{"n_layer": 14, "d_model": 64, "d_mlp": 192, "vocab_size": 2130, "activation": "tanh_gelu", "init": "normal", "init_std_qkv": 0.0512, "init_std_up": 0.0512, "init_std_down": 0.0, "schedule": "wsd", "decay_fraction": 0.721, "decay_shape": "linear", "train_tokens": 121900000, "dataset": "wikipedia_en"}
Each number is 200 + 30 x the weight over its row's rms, rounded and kept within 0 to 999. Layers, rows and columns count from 0. The size before them is the row's rms in percent of the matrix's.

# layer 9 attention value, 128x64, rms 0.143, rows 43-65, columns 0-63
096,237,147,237,182,225,242,209,159,172,209,258,218,244,155,219,194,174,161,250,152,176,218,170,165,208,216,121,190,194,240,185,204,196,218,197,203,197,164,213,203,212,215,202,216,247,270,155,203,202,201,199,238,206,191,237,182,186,215,170,172,188,176,153,194
100,169,231,162,181,198,189,169,262,194,233,193,217,196,195,199,151,261,187,181,231,214,162,204,180,148,131,174,210,240,145,174,158,240,243,242,197,204,183,216,218,242,199,212,244,217,168,189,202,193,184,180,245,176,194,187,220,237,230,174,203,204,202,262,180
102,202,216,192,224,210,223,182,205,200,136,219,162,206,260,182,219,212,234,173,177,173,198,230,158,190,162,178,157,142,168,229,161,217,172,217,225,168,208,246,196,225,221,174,164,219,151,186,196,242,209,210,170,261,215,225,169,243,276,226,188,221,199,182,214
083,198,207,179,217,154,195,160,240,155,215,217,211,167,215,222,195,192,158,241,136,261,200,202,192,220,216,191,213,173,220,224,183,179,194,166,217,154,280,209,153,147,221,233,165,153,235,202,219,209,148,236,217,205,219,200,185,192,229,245,183,231,198,170,216
084,234,205,207,170,210,160,226,199,188,203,177,190,197,255,160,213,195,182,204,150,198,257,188,186,196,203,193,248,165,169,206,224,193,174,147,195,169,147,139,255,261,219,180,185,201,212,217,177,238,188,275,172,237,229,196,222,202,195,197,259,173,227,214,209
097,170,176,207,200,236,207,177,172,180,228,226,164,224,233,173,206,230,211,195,194,211,159,174,130,262,227,165,231,208,155,180,193,241,171,208,204,202,203,224,212,201,178,231,223,221,249,155,217,199,172,258,182,161,151,250,222,263,152,197,196,189,170,233,198
110,253,194,196,158,171,187,199,228,202,190,247,186,177,173,159,209,195,138,160,211,176,190,198,208,213,231,162,231,191,180,205,262,269,249,194,207,151,145,225,169,229,176,233,162,191,231,198,157,178,261,193,171,213,250,179,218,232,216,202,196,201,199,208,189
091,211,190,193,213,192,202,138,259,216,178,153,230,215,184,232,229,202,191,240,229,230,205,129,196,221,156,168,186,233,186,204,230,178,204,167,197,142,229,176,214,164,153,231,176,202,169,216,235,213,215,247,167,183,200,234,160,197,227,217,250,213,181,175,262
103,198,196,151,172,192,196,240,224,182,246,216,193,220,219,131,203,214,209,228,208,192,177,178,191,167,198,133,170,224,197,234,225,245,206,186,189,181,128,144,234,211,199,198,198,189,161,196,202,219,227,197,237,160,198,216,221,173,205,274,230,211,272,170,170
082,198,189,186,189,193,195,198,168,193,175,194,239,172,204,169,153,203,183,253,207,233,231,212,101,168,176,147,152,231,203,194,190,188,163,221,232,216,206,217,199,224,231,178,226,193,208,185,179,227,220,208,162,258,169,234,249,282,189,240,230,195,196,189,194
087,216,163,236,171,216,192,185,148,216,182,187,215,175,205,187,204,168,180,229,235,177,221,210,183,177,190,202,197,153,161,186,222,140,218,221,218,181,203,200,192,185,244,229,155,147,190,210,223,205,186,184,318,216,158,237,219,193,233,206,178,205,194,259,157
098,244,207,209,203,209,139,183,239,236,177,205,192,232,223,186,151,219,177,226,218,198,160,151,231,230,208,165,233,157,187,203,184,163,219,203,203,210,159,155,197,160,191,245,245,179,182,204,192,225,210,198,166,191,220,214,277,203,152,199,122,236,184,222,184
088,207,209,258,156,272,165,172,186,142,171,189,174,174,184,222,201,230,274,189,218,193,133,201,205,196,212,211,205,227,202,200,196,216,193,215,207,205,232,193,209,258,225,233,164,207,209,205,159,205,170,175,201,217,224,157,201,234,174,139,245,200,198,238,146
083,204,196,172,181,190,219,183,200,212,232,294,124,211,229,182,200,207,186,251,224,220,209,192,189,196,226,164,250,228,222,210,171,137,166,225,126,168,189,197,205,213,190,234,166,224,148,157,175,193,191,212,177,207,180,177,173,220,221,199,255,190,219,191,200
107,234,184,200,204,159,231,211,235,203,201,188,202,187,235,176,243,213,225,233,216,238,236,151,211,217,224,174,151,179,204,216,251,143,228,144,189,178,228,218,233,186,226,173,157,152,158,233,165,174,158,203,251,171,227,212,197,236,187,198,161,180,154,183,233
098,190,173,214,193,202,202,251,205,238,190,178,229,201,139,160,166,219,186,203,177,201,133,203,171,171,234,179,214,143,209,198,191,188,202,191,203,141,220,252,171,212,167,127,248,235,170,213,235,244,207,229,214,196,198,254,205,229,162,208,233,197,235,209,236
101,216,190,195,231,273,191,216,173,198,181,186,212,219,207,212,214,164,185,200,204,191,185,202,231,210,178,147,243,249,195,227,144,157,208,179,196,202,260,231,178,184,209,151,194,171,212,199,235,162,130,229,225,229,154,230,162,218,132,211,234,213,213,215,161
092,179,117,198,143,157,211,178,231,208,243,177,172,206,219,224,204,200,155,210,255,171,217,190,176,183,186,234,212,198,174,189,205,239,174,203,205,202,234,248,213,235,220,228,232,240,244,226,189,195,139,179,158,188,250,218,237,178,191,202,179,158,252,190,211
101,223,187,196,200,262,167,190,142,196,208,232,174,217,210,205,229,213,199,175,178,264,223,203,227,196,220,242,225,200,168,214,199,194,200,219,174,201,187,200,203,204,169,141,148,179,166,230,282,215,169,206,153,193,213,182,192,180,211,233,190,266,122,167,197
094,198,182,244,221,200,195,226,193,163,192,190,145,160,203,236,235,228,191,166,222,165,221,172,209,179,232,202,212,226,270,149,175,161,224,227,210,202,189,144,245,237,199,178,231,200,251,220,162,221,174,256,146,174,203,209,215,202,243,181,218,213,186,144,176
105,209,172,211,188,217,202,161,185,232,217,188,179,203,164,233,211,166,248,214,154,165,200,201,208,203,243,162,238,217,187,265,152,193,214,225,254,191,162,231,256,206,239,253,257,189,190,160,217,142,189,180,172,148,166,165,189,209,191,170,193,204,226,216,215
068,215,191,160,191,229,217,159,251,189,155,183,230,210,195,251,218,192,169,225,215,273,213,213,237,184,176,221,189,164,176,180,134,181,176,187,239,174,215,223,218,160,236,173,173,203,196,186,201,203,205,140,218,217,188,210,268,186,230,210,212,193,155,255,250
079,237,213,162,199,200,207,229,152,143,195,203,203,237,211,173,200,209,151,186,200,176,170,114,181,125,232,204,241,199,201,219,209,248,203,246,158,211,190,195,160,193,241,202,209,219,209,195,190,192,205,202,186,250,250,241,169,263,179,245,211,216,200,196,188
# layer 9 attention output (transposed), 128x64, rms 0.106, rows 43-64, columns 0-63
115,164,165,210,234,199,220,236,206,222,187,206,174,158,233,254,137,208,192,223,233,251,211,112,189,181,181,229,163,200,185,160,194,162,248,166,199,215,216,179,193,185,236,234,214,183,212,196,194,238,244,164,192,163,195,211,268,223,190,173,205,234,204,172,223
119,227,212,154,177,208,150,218,165,292,201,158,188,227,208,200,166,210,203,154,218,155,176,284,201,212,251,197,245,184,196,215,217,212,198,218,207,200,201,199,146,175,202,191,179,204,143,171,221,195,194,173,210,207,201,211,224,263,186,241,162,237,196,202,192
121,225,220,231,171,180,209,216,177,238,186,182,170,181,161,166,190,244,199,171,195,191,162,217,195,207,218,247,260,178,176,191,274,214,220,195,144,217,142,216,255,252,219,168,220,184,260,178,170,183,188,162,182,176,220,191,228,171,181,225,207,173,235,171,232
125,212,145,228,204,218,221,182,220,234,238,167,173,177,207,254,229,188,217,193,221,216,251,190,202,222,155,199,222,247,190,236,164,160,176,207,150,188,197,175,234,194,140,219,205,191,236,271,147,205,183,206,203,184,203,152,209,169,210,236,183,193,252,160,161
104,192,174,199,186,225,208,214,185,205,202,228,176,165,195,187,183,212,208,226,203,215,100,226,197,239,166,186,182,245,148,200,217,191,164,210,236,200,179,227,205,214,194,169,237,238,196,210,230,227,249,277,159,143,220,198,197,207,202,256,220,168,146,161,211
118,172,193,209,231,143,154,271,241,197,246,202,222,259,204,222,178,203,197,258,214,244,228,205,216,141,227,177,152,160,195,205,169,170,167,167,182,214,204,213,203,150,203,205,276,200,199,163,188,239,192,205,188,189,217,188,198,236,185,211,213,210,174,161,190
115,172,230,194,156,202,169,206,259,178,213,193,206,173,189,203,152,205,184,236,206,173,145,235,223,182,195,241,192,207,163,181,231,236,227,212,185,214,192,173,188,190,183,181,242,241,231,223,242,258,274,146,185,154,177,163,244,213,220,176,174,197,168,203,158
118,216,240,150,172,170,209,171,195,209,283,227,205,202,213,198,216,258,169,186,203,225,177,188,210,200,152,217,213,209,221,230,124,191,256,166,205,174,173,232,166,200,207,157,208,197,185,231,235,185,185,225,201,209,179,179,243,158,171,244,209,194,197,221,129
113,209,181,212,199,207,192,216,189,217,266,243,200,217,206,232,211,243,204,208,218,220,173,163,195,196,229,228,183,192,155,201,162,170,187,242,135,205,211,187,200,189,149,156,144,208,189,183,281,192,214,208,157,176,227,189,259,251,209,157,192,184,161,231,239
109,217,208,251,207,213,160,225,142,198,228,205,150,218,215,195,179,218,178,263,224,168,223,194,194,194,232,222,224,231,181,167,207,156,199,144,220,167,181,151,218,171,224,187,190,212,231,141,219,207,222,231,233,201,241,245,137,158,201,185,215,195,219,139,193
102,243,189,188,224,211,230,209,177,207,220,217,209,231,216,163,213,224,182,141,232,182,167,175,209,180,224,201,218,223,219,214,170,229,209,242,233,184,186,164,215,222,143,213,252,189,140,153,189,231,242,188,153,209,178,175,193,261,170,167,242,154,268,194,194
112,167,249,201,171,183,161,178,231,244,205,211,195,192,263,185,208,229,210,219,212,208,215,185,211,145,234,141,155,220,134,222,215,225,213,241,204,161,195,220,181,156,172,299,218,192,175,219,222,173,186,205,190,171,218,180,181,202,225,223,192,190,160,226,179
107,184,232,141,222,206,219,236,197,233,183,240,189,232,216,196,226,164,191,201,249,186,237,176,207,182,204,204,201,178,199,145,238,266,190,150,199,247,192,146,253,189,216,135,217,209,170,168,175,205,206,247,210,211,173,172,208,196,164,215,147,148,181,223,205
114,168,96,215,221,207,193,220,197,173,217,187,191,181,188,235,250,229,239,217,179,208,150,209,209,193,206,162,173,173,159,178,178,212,195,157,220,241,208,186,195,192,190,237,195,242,273,191,193,175,222,213,198,250,226,217,232,207,115,187,167,197,212,195,199
128,220,208,207,168,211,179,196,256,179,230,165,200,182,159,201,219,272,220,204,179,216,166,160,187,187,127,195,182,247,231,227,162,190,173,250,219,188,216,201,228,194,148,197,204,206,217,175,181,222,190,236,191,188,187,205,185,171,151,203,269,246,220,250,147
125,195,189,176,151,172,170,233,242,225,234,241,182,202,242,176,221,147,180,222,186,177,199,224,197,216,230,165,204,219,177,177,142,242,229,190,218,221,152,239,188,181,207,214,185,217,207,163,173,248,162,145,188,164,233,261,217,165,235,236,233,170,209,167,221
119,199,195,233,212,155,256,158,176,199,182,217,183,212,177,154,209,170,247,278,210,217,186,186,213,204,218,141,243,187,224,210,118,136,187,230,190,202,203,218,197,203,203,185,184,224,210,199,228,249,191,248,187,213,144,219,188,182,202,167,154,226,230,201,182
110,187,219,238,191,241,195,237,199,229,225,163,190,163,202,205,231,120,188,253,188,245,166,231,172,204,190,237,223,188,159,286,204,184,179,203,175,201,233,169,163,183,233,202,236,167,172,186,210,218,202,186,189,245,163,196,202,176,152,196,228,241,160,184,223
138,227,201,223,177,163,205,169,186,187,217,227,198,237,235,189,228,199,235,166,176,248,168,208,205,254,241,146,218,210,206,162,263,164,197,190,219,214,220,218,149,229,210,151,185,193,265,223,164,199,192,189,156,206,211,144,172,166,187,270,203,198,166,183,195
112,205,223,167,215,195,117,172,204,245,171,239,264,217,179,228,155,173,242,196,228,223,174,201,161,196,196,180,188,183,173,211,287,215,169,171,233,210,215,247,156,230,170,203,209,150,240,189,217,180,201,230,207,206,188,197,216,155,189,214,221,161,212,222,186
133,146,193,184,248,188,260,225,226,203,218,142,181,239,240,215,134,180,187,208,193,239,198,181,199,263,210,220,153,173,158,241,178,177,176,204,200,227,237,199,205,138,246,194,172,192,227,189,219,214,191,195,240,195,166,196,187,209,174,199,162,183,200,230,261
079,171,143,183,203,148,197,244,197,201,175,203,209,199,209,144,222,174,269,188,260,164,217,202,195,238,175,177,190,178,223,182,248,211,208,197,174,202,196,183,153,203,157,240,207,216,253,210,259,175,194,208,202,206,234,214,194,167,186,185,180,209,264,168,134
# layer 9 attention query, 128x64, rms 0.16, rows 64-95, columns 0-63
085,229,229,192,156,210,190,164,221,174,233,192,209,252,180,216,248,143,211,227,163,176,208,223,186,215,186,221,198,219,159,157,231,229,193,186,216,219,244,235,240,172,180,146,229,180,235,222,173,204,175,247,213,135,196,145,190,161,188,200,230,238,180,149,197
115,205,200,202,210,165,183,212,181,168,216,218,222,185,178,234,173,240,159,195,232,249,216,169,190,181,166,233,147,198,233,170,275,213,197,185,225,234,161,200,225,196,204,172,273,228,244,203,199,189,205,215,201,182,146,121,204,173,171,235,236,172,163,202,192
090,223,249,256,212,214,198,206,154,211,189,215,229,142,159,225,180,196,208,206,180,197,191,168,209,136,195,218,226,219,214,185,218,256,231,181,213,198,161,231,199,220,210,178,149,220,216,251,232,198,139,235,208,143,158,200,157,171,200,260,233,209,164,194,200
103,140,187,246,165,235,142,237,177,239,219,191,197,211,216,129,243,150,229,222,185,198,196,188,142,162,185,174,210,189,217,184,176,172,182,204,214,219,205,176,195,225,190,218,238,200,236,221,191,220,143,199,223,245,240,200,149,230,233,216,229,190,214,181,150
093,219,214,156,225,222,220,144,165,166,199,193,226,193,229,175,223,192,186,193,192,221,237,146,247,197,219,200,170,197,250,240,274,253,236,184,184,205,217,191,244,194,233,217,199,208,154,205,200,233,194,185,226,184,159,149,217,213,192,179,248,172,128,183,175
105,228,202,220,177,144,186,166,178,213,178,204,159,221,181,232,195,269,208,196,212,178,209,224,216,189,189,182,128,210,148,228,182,213,182,263,232,158,246,202,299,178,204,204,212,194,218,195,159,206,213,161,189,251,181,206,209,234,211,206,202,191,175,161,186
094,166,139,194,216,247,203,250,197,223,225,237,196,198,223,232,160,233,159,196,214,185,224,170,215,186,193,218,235,195,200,197,220,210,226,180,116,143,139,174,185,242,218,239,173,244,150,170,196,214,182,207,200,198,263,245,188,199,179,189,205,180,185,229,186
081,195,215,176,204,239,254,226,167,200,206,182,221,185,223,203,182,236,180,183,198,269,177,157,225,153,195,214,214,213,244,203,234,214,213,178,224,214,185,224,193,245,151,208,118,201,179,164,214,120,206,223,139,187,207,206,219,156,230,223,218,171,233,210,181
109,209,187,207,261,204,222,244,175,154,194,185,213,168,206,203,220,202,171,170,241,190,213,161,157,238,177,181,213,250,211,164,267,158,233,214,238,178,149,169,233,222,217,176,164,186,218,179,187,138,249,172,161,198,200,193,240,239,211,162,226,206,236,196,203
081,234,189,183,165,249,207,213,168,165,220,187,191,235,208,206,131,208,166,154,203,213,132,219,246,203,230,187,218,207,168,200,210,237,200,212,221,115,218,227,194,178,194,146,186,223,151,215,179,247,261,165,184,206,209,242,210,184,184,178,240,214,189,223,198
098,218,201,181,172,181,203,174,202,254,209,218,169,188,231,216,232,233,253,185,200,225,172,198,175,172,154,165,233,245,217,176,249,190,182,231,160,192,185,228,160,217,208,208,231,162,209,268,200,166,166,166,169,218,272,152,156,200,189,211,195,179,250,233,203
092,150,188,155,214,173,244,209,234,165,255,227,213,177,185,204,250,191,193,226,192,209,227,157,238,224,192,181,241,230,211,267,173,176,219,158,223,180,142,184,220,238,197,204,166,185,142,186,211,204,186,203,172,177,235,211,258,148,186,168,218,218,218,167,186
093,154,215,165,263,213,173,203,220,205,166,147,222,237,233,208,165,183,231,245,223,270,215,217,169,180,219,138,165,183,227,169,173,173,193,207,210,283,198,184,228,181,220,209,224,179,162,182,180,217,204,223,232,191,204,221,178,191,173,178,220,228,155,239,215
082,236,186,246,186,153,219,183,190,185,232,139,195,229,190,187,187,243,188,212,129,219,191,148,183,221,158,163,206,191,240,183,196,234,230,176,207,210,187,192,252,248,207,194,213,177,210,222,202,225,142,222,189,191,207,221,162,126,204,255,221,197,258,188,199
119,206,176,185,190,193,206,182,187,171,163,232,180,229,231,244,149,213,199,205,170,232,235,158,192,192,204,245,120,225,203,190,219,239,143,208,179,175,217,176,301,190,227,202,240,165,243,186,215,213,241,185,204,169,190,188,226,179,155,205,189,192,171,222,221
101,192,176,217,180,204,263,182,262,200,246,188,183,202,232,184,235,186,187,182,183,196,173,217,247,224,204,187,251,224,256,169,191,117,198,186,165,200,244,217,195,212,153,208,161,136,161,173,197,214,224,188,197,182,238,228,173,202,183,249,154,206,221,199,217
090,206,261,177,233,220,192,185,143,191,182,181,187,166,204,169,227,222,195,160,213,214,202,176,182,237,179,192,258,243,256,179,236,205,243,173,261,231,227,213,220,185,158,189,197,162,123,207,217,165,158,254,157,195,196,215,214,204,176,199,212,213,230,187,174
102,181,186,143,226,203,208,200,214,197,183,258,223,185,124,205,198,179,199,201,187,197,203,160,169,205,228,204,179,163,209,151,245,184,192,180,215,216,239,225,209,185,258,240,240,247,201,186,206,185,257,183,206,230,122,180,213,215,183,142,210,164,196,228,245
084,125,199,212,268,203,240,153,203,234,173,154,181,207,205,205,174,248,188,164,246,232,194,210,201,218,182,195,200,208,148,222,159,221,211,186,212,201,257,237,158,225,145,155,201,211,155,175,219,200,236,181,233,210,180,208,207,162,208,226,203,201,245,157,210
072,235,205,228,197,208,205,162,198,208,270,169,223,129,182,188,170,219,197,231,228,209,195,206,234,200,202,237,250,188,220,168,249,222,133,238,205,208,147,230,169,173,200,158,232,191,239,150,195,179,218,226,221,215,182,187,211,205,164,212,154,151,167,186,168
088,219,171,146,186,209,164,147,248,206,185,211,214,206,236,184,158,236,172,186,221,134,204,262,194,187,276,226,170,239,191,205,181,252,190,204,165,173,219,175,203,216,211,214,211,211,163,182,143,185,181,153,215,207,232,190,188,262,191,215,230,220,221,211,173
087,208,198,205,212,193,208,214,208,134,200,220,208,163,204,220,214,273,140,213,199,165,185,174,230,176,195,205,204,197,225,253,248,245,207,216,165,180,126,219,231,216,214,203,237,163,193,177,208,170,251,115,200,156,243,216,208,167,188,186,209,205,229,195,205
088,205,205,173,235,225,169,168,189,182,216,199,213,159,204,181,202,220,232,187,206,189,171,210,144,205,191,175,201,220,215,213,118,136,214,232,259,206,194,223,217,247,133,246,169,197,198,211,200,213,188,168,164,211,214,266,191,187,212,209,208,263,253,211,159
085,187,164,211,131,194,231,196,280,223,202,174,221,231,232,254,162,182,236,151,187,216,193,225,216,164,219,182,168,187,232,230,162,254,198,212,154,225,180,191,187,198,172,219,237,152,176,188,265,193,183,185,212,181,177,259,216,183,175,189,193,229,215,208,200
098,247,204,173,239,192,201,155,254,214,195,134,246,154,220,204,198,166,180,223,221,226,195,175,205,206,205,214,201,214,197,264,254,236,236,185,253,171,218,214,191,196,241,164,148,153,196,182,221,197,204,176,177,165,145,164,205,190,212,162,253,187,211,182,201
078,212,227,186,189,206,140,196,237,241,146,205,207,198,150,186,194,190,152,213,231,204,208,189,213,182,182,187,176,160,207,229,199,216,210,213,218,217,226,235,223,166,248,229,187,202,220,205,224,195,180,112,290,163,222,147,196,204,221,235,219,182,179,162,245
071,198,217,185,159,236,211,249,181,193,195,203,218,208,198,184,200,151,131,255,231,227,223,232,178,213,177,210,207,165,195,217,183,187,241,230,181,239,195,232,191,109,205,205,209,226,180,172,244,139,149,156,210,220,167,238,229,215,228,189,171,190,173,229,195
086,210,164,171,141,221,189,237,278,265,210,187,183,196,147,212,165,194,169,183,189,202,230,124,182,260,188,222,220,194,218,226,233,202,223,203,210,167,221,192,231,183,203,199,182,201,248,188,216,205,196,212,183,200,187,229,257,178,149,146,205,162,222,203,181
088,217,191,186,165,249,214,200,209,192,205,235,227,219,199,100,256,178,210,210,160,203,176,175,255,207,220,211,210,197,216,238,212,200,170,197,113,234,193,175,192,203,170,159,218,160,221,210,170,192,223,159,195,171,265,213,220,181,198,242,230,211,211,167,203
094,170,186,179,145,192,213,166,225,174,151,196,164,212,214,177,180,193,207,244,224,247,172,178,124,259,179,160,210,227,204,247,219,197,206,193,209,238,204,194,164,208,208,191,226,178,219,189,259,165,133,211,246,212,176,200,196,180,202,229,199,184,269,237,198
081,160,237,215,184,238,204,244,143,155,163,214,212,231,215,193,223,177,185,193,162,213,211,172,218,187,242,170,217,219,227,187,241,185,196,245,213,233,220,238,150,191,204,194,242,234,147,199,178,178,194,183,206,199,245,106,194,197,227,201,171,260,174,195,185
091,160,249,213,175,157,218,228,261,235,216,223,210,249,221,167,177,219,182,214,178,214,218,190,152,194,219,171,156,209,213,197,168,224,228,190,173,194,279,176,203,209,196,177,168,155,177,236,198,218,153,173,195,221,236,271,180,213,233,186,234,162,186,225,171
# layer 9 attention key, 128x64, rms 0.164, rows 64-95, columns 0-63
085,216,297,175,184,206,211,136,223,183,206,219,202,192,182,169,217,178,185,194,241,103,193,244,195,183,212,207,183,174,184,195,210,208,223,204,203,218,253,246,225,188,144,196,209,200,177,188,171,207,211,176,212,168,202,187,213,180,214,257,224,235,159,183,147
110,225,207,194,218,179,168,221,133,169,199,192,205,198,168,205,205,172,192,216,194,221,238,207,234,200,195,207,183,243,221,168,231,186,181,201,193,233,212,254,266,163,250,162,229,242,143,196,208,189,151,228,204,254,162,132,201,160,198,201,257,174,169,199,203
091,215,215,224,214,217,201,187,173,203,184,220,264,131,163,193,159,199,241,218,189,233,205,218,233,182,245,188,203,206,192,175,214,225,202,177,199,149,165,268,207,181,214,218,160,240,155,231,221,192,172,214,234,187,170,142,131,152,244,225,205,222,213,192,225
088,144,170,208,160,178,155,203,188,203,194,165,195,201,229,172,205,166,218,202,195,201,210,241,213,181,241,166,203,149,213,175,196,165,224,224,241,197,210,251,158,241,203,248,159,183,208,216,208,165,201,228,226,217,234,195,158,265,283,235,164,189,203,186,161
092,229,173,182,211,217,201,177,156,170,184,161,234,208,225,198,184,167,187,183,160,216,203,173,268,196,174,222,199,227,180,258,195,234,225,224,206,179,222,184,200,157,234,240,218,202,156,216,186,219,233,237,278,217,167,210,220,109,194,172,206,177,154,199,183
095,195,196,215,187,144,228,160,147,212,136,225,198,270,236,151,233,229,185,246,192,205,193,251,203,213,180,241,186,178,156,216,185,211,170,177,211,239,220,175,248,171,206,225,259,186,194,162,168,200,247,183,200,210,174,237,184,220,203,190,211,177,155,177,185
083,176,180,164,202,235,213,251,195,177,230,242,200,208,249,244,190,227,208,202,180,216,201,149,182,170,200,173,222,234,221,190,270,198,227,213,162,158,176,209,172,221,220,254,185,251,171,190,177,161,116,175,192,186,227,220,220,206,181,168,161,199,229,234,170
081,239,184,159,220,212,214,219,190,221,256,146,204,132,217,186,194,205,209,186,161,241,199,193,170,190,135,176,204,268,200,152,205,177,201,187,231,194,162,214,239,234,201,180,145,230,162,187,236,202,222,206,177,205,231,211,166,184,234,232,242,165,242,207,166
096,219,216,175,195,184,147,234,161,181,198,191,178,157,192,257,202,182,174,219,210,203,244,140,168,178,200,186,212,198,226,147,266,170,193,212,262,191,140,190,239,180,208,225,202,200,166,224,238,153,257,213,212,199,242,213,213,216,171,173,251,184,193,202,223
088,209,221,154,195,191,257,256,202,156,232,211,183,207,236,227,151,202,167,188,228,231,196,186,203,189,151,193,214,237,130,267,204,198,204,157,222,190,255,174,191,165,167,202,168,224,197,199,194,192,201,196,175,234,196,212,222,195,163,128,190,223,250,164,201
098,187,219,142,233,193,188,157,184,225,215,239,212,218,234,205,202,188,247,223,208,216,243,218,178,199,261,176,216,211,202,191,195,178,255,227,185,261,202,160,193,246,212,186,149,170,179,227,214,132,153,170,141,185,234,194,176,204,209,187,155,217,244,174,188
079,221,174,230,153,244,245,239,211,186,222,160,219,202,171,223,229,175,186,245,186,157,206,187,197,198,204,180,206,187,177,187,215,230,184,211,221,234,153,202,175,237,198,215,212,188,156,170,201,235,171,247,206,146,247,281,242,148,166,188,162,160,187,178,180
087,161,208,164,273,209,159,217,199,227,217,141,200,212,164,173,179,218,147,217,213,206,197,152,201,189,167,160,140,200,213,162,175,186,194,246,196,194,263,211,222,219,160,239,229,217,231,222,171,172,216,240,184,218,163,187,217,200,198,214,266,200,226,237,221
079,232,177,232,160,176,182,184,180,174,252,191,196,188,204,237,217,249,172,206,149,250,195,173,220,209,201,134,211,203,194,197,198,249,189,218,219,180,186,185,250,178,200,221,158,164,201,205,196,240,158,239,201,204,218,159,203,104,203,259,204,244,206,190,187
109,258,207,145,218,170,207,170,177,185,170,244,166,215,226,202,174,228,189,236,221,216,206,182,193,202,200,240,94,231,208,175,210,217,216,217,158,225,207,188,226,129,195,220,248,194,220,217,184,245,188,207,224,195,184,185,193,163,179,234,217,135,201,231,186
097,194,185,188,189,226,235,226,266,221,243,167,182,166,227,209,246,162,221,220,188,243,159,196,179,234,245,218,158,177,216,197,198,171,233,185,224,197,235,154,235,216,173,186,177,148,231,199,214,210,221,163,170,144,179,236,190,175,131,191,150,196,231,212,184
088,206,263,183,212,228,182,191,241,228,185,140,206,130,205,135,169,219,205,221,189,206,214,202,146,199,162,170,189,226,245,198,203,242,229,200,273,200,237,220,217,206,201,164,193,154,147,213,184,139,225,232,188,215,219,239,194,187,202,220,207,210,170,184,196
101,183,180,180,277,188,209,178,194,210,156,177,178,236,158,195,176,245,200,146,232,183,184,161,227,209,182,266,177,164,252,203,253,214,229,163,147,224,182,176,173,223,212,145,206,202,244,211,197,209,211,207,206,252,173,202,187,191,187,196,250,212,181,235,224
090,181,180,192,195,201,218,247,216,229,196,248,166,207,207,189,239,212,227,209,145,201,214,141,202,212,172,158,210,209,121,258,156,200,171,185,239,156,239,220,203,215,223,178,202,202,190,187,229,186,231,252,206,176,194,172,252,142,178,195,226,183,204,147,234
082,226,196,222,185,163,201,225,173,165,241,192,184,192,149,259,240,147,236,200,177,206,243,186,210,237,206,271,222,200,190,160,228,202,170,202,215,177,203,217,206,214,207,154,271,165,214,173,228,185,190,219,159,206,144,177,235,166,217,168,144,194,227,181,206
091,186,182,188,226,211,198,130,193,172,162,189,209,217,252,169,189,253,212,190,188,147,174,202,191,234,174,198,195,233,223,296,220,193,197,227,177,202,186,167,171,218,168,189,248,220,228,194,191,210,237,115,182,253,175,221,212,237,183,213,186,202,201,223,174
085,243,202,225,219,186,216,208,164,144,179,209,162,213,225,205,170,248,177,250,217,210,190,180,236,225,209,180,178,198,253,220,236,223,215,220,150,232,190,169,199,232,208,206,224,244,165,201,180,247,181,146,170,194,191,200,175,159,168,187,182,165,275,135,198
096,179,171,274,255,201,178,229,213,213,204,144,257,161,206,187,136,244,191,223,229,210,208,162,181,188,190,205,166,175,216,215,184,224,158,235,238,196,125,207,208,243,181,209,142,195,242,231,168,207,229,187,197,183,213,182,194,212,231,218,207,191,195,153,205
086,178,152,204,145,210,198,197,226,225,159,233,188,217,227,206,194,195,211,197,197,221,191,225,202,173,173,205,152,243,227,236,159,179,225,211,153,227,293,149,210,217,160,244,209,195,194,251,183,194,159,202,168,204,171,253,203,169,193,187,169,215,253,203,160
098,239,206,214,216,148,159,197,158,184,228,140,224,171,187,263,223,182,184,179,178,177,248,165,221,157,184,207,189,225,146,254,191,226,206,214,213,146,212,172,205,172,177,204,218,180,202,201,251,229,223,256,218,178,223,180,239,157,166,175,236,224,178,207,204
085,170,233,234,195,196,186,165,179,258,178,183,198,226,232,113,223,157,191,204,190,191,183,201,194,199,205,192,171,193,221,260,214,261,206,174,142,188,217,184,174,191,200,225,225,206,247,214,213,214,187,179,239,197,146,172,146,183,212,237,273,196,203,164,181
076,155,234,242,162,173,191,183,242,239,213,163,215,209,194,153,217,185,167,174,233,202,164,218,200,152,175,231,168,170,261,184,258,228,214,164,223,221,220,203,179,203,192,190,226,214,225,223,189,152,166,152,210,178,190,223,208,244,239,260,201,138,190,208,208
096,176,187,219,149,160,195,218,211,249,208,187,168,216,221,210,208,192,197,171,205,163,241,181,159,196,185,210,192,246,211,192,257,251,233,174,203,154,226,164,207,176,179,182,240,156,226,210,202,227,134,250,187,196,234,237,243,174,179,184,219,218,196,221,119
091,225,170,235,152,257,214,139,207,205,225,200,133,191,229,199,135,154,210,192,177,222,186,247,213,265,198,179,201,205,192,239,167,163,224,211,182,188,170,188,206,246,217,175,194,241,206,216,220,235,217,173,216,207,215,228,190,154,200,208,181,153,221,191,138
087,214,163,214,179,177,162,160,203,180,240,225,187,209,174,189,245,195,203,199,169,170,221,213,170,155,247,156,193,219,236,169,225,227,193,255,224,178,226,203,196,173,219,169,218,174,237,243,231,191,149,254,169,174,214,242,227,171,187,271,230,155,190,165,207
083,190,199,122,187,216,237,207,223,172,184,228,217,185,177,180,220,164,179,223,179,159,188,247,200,207,205,197,209,181,211,135,173,193,236,185,272,256,248,211,194,208,222,224,199,258,150,198,202,196,201,175,177,230,219,183,185,217,211,150,188,164,232,128,218
094,140,187,192,204,194,187,171,200,242,224,160,184,185,235,171,210,252,191,242,193,204,174,223,218,222,203,168,179,223,228,223,208,153,224,191,207,191,250,157,173,210,137,170,207,172,206,237,162,200,173,201,251,236,234,252,165,236,179,207,208,153,214,264,159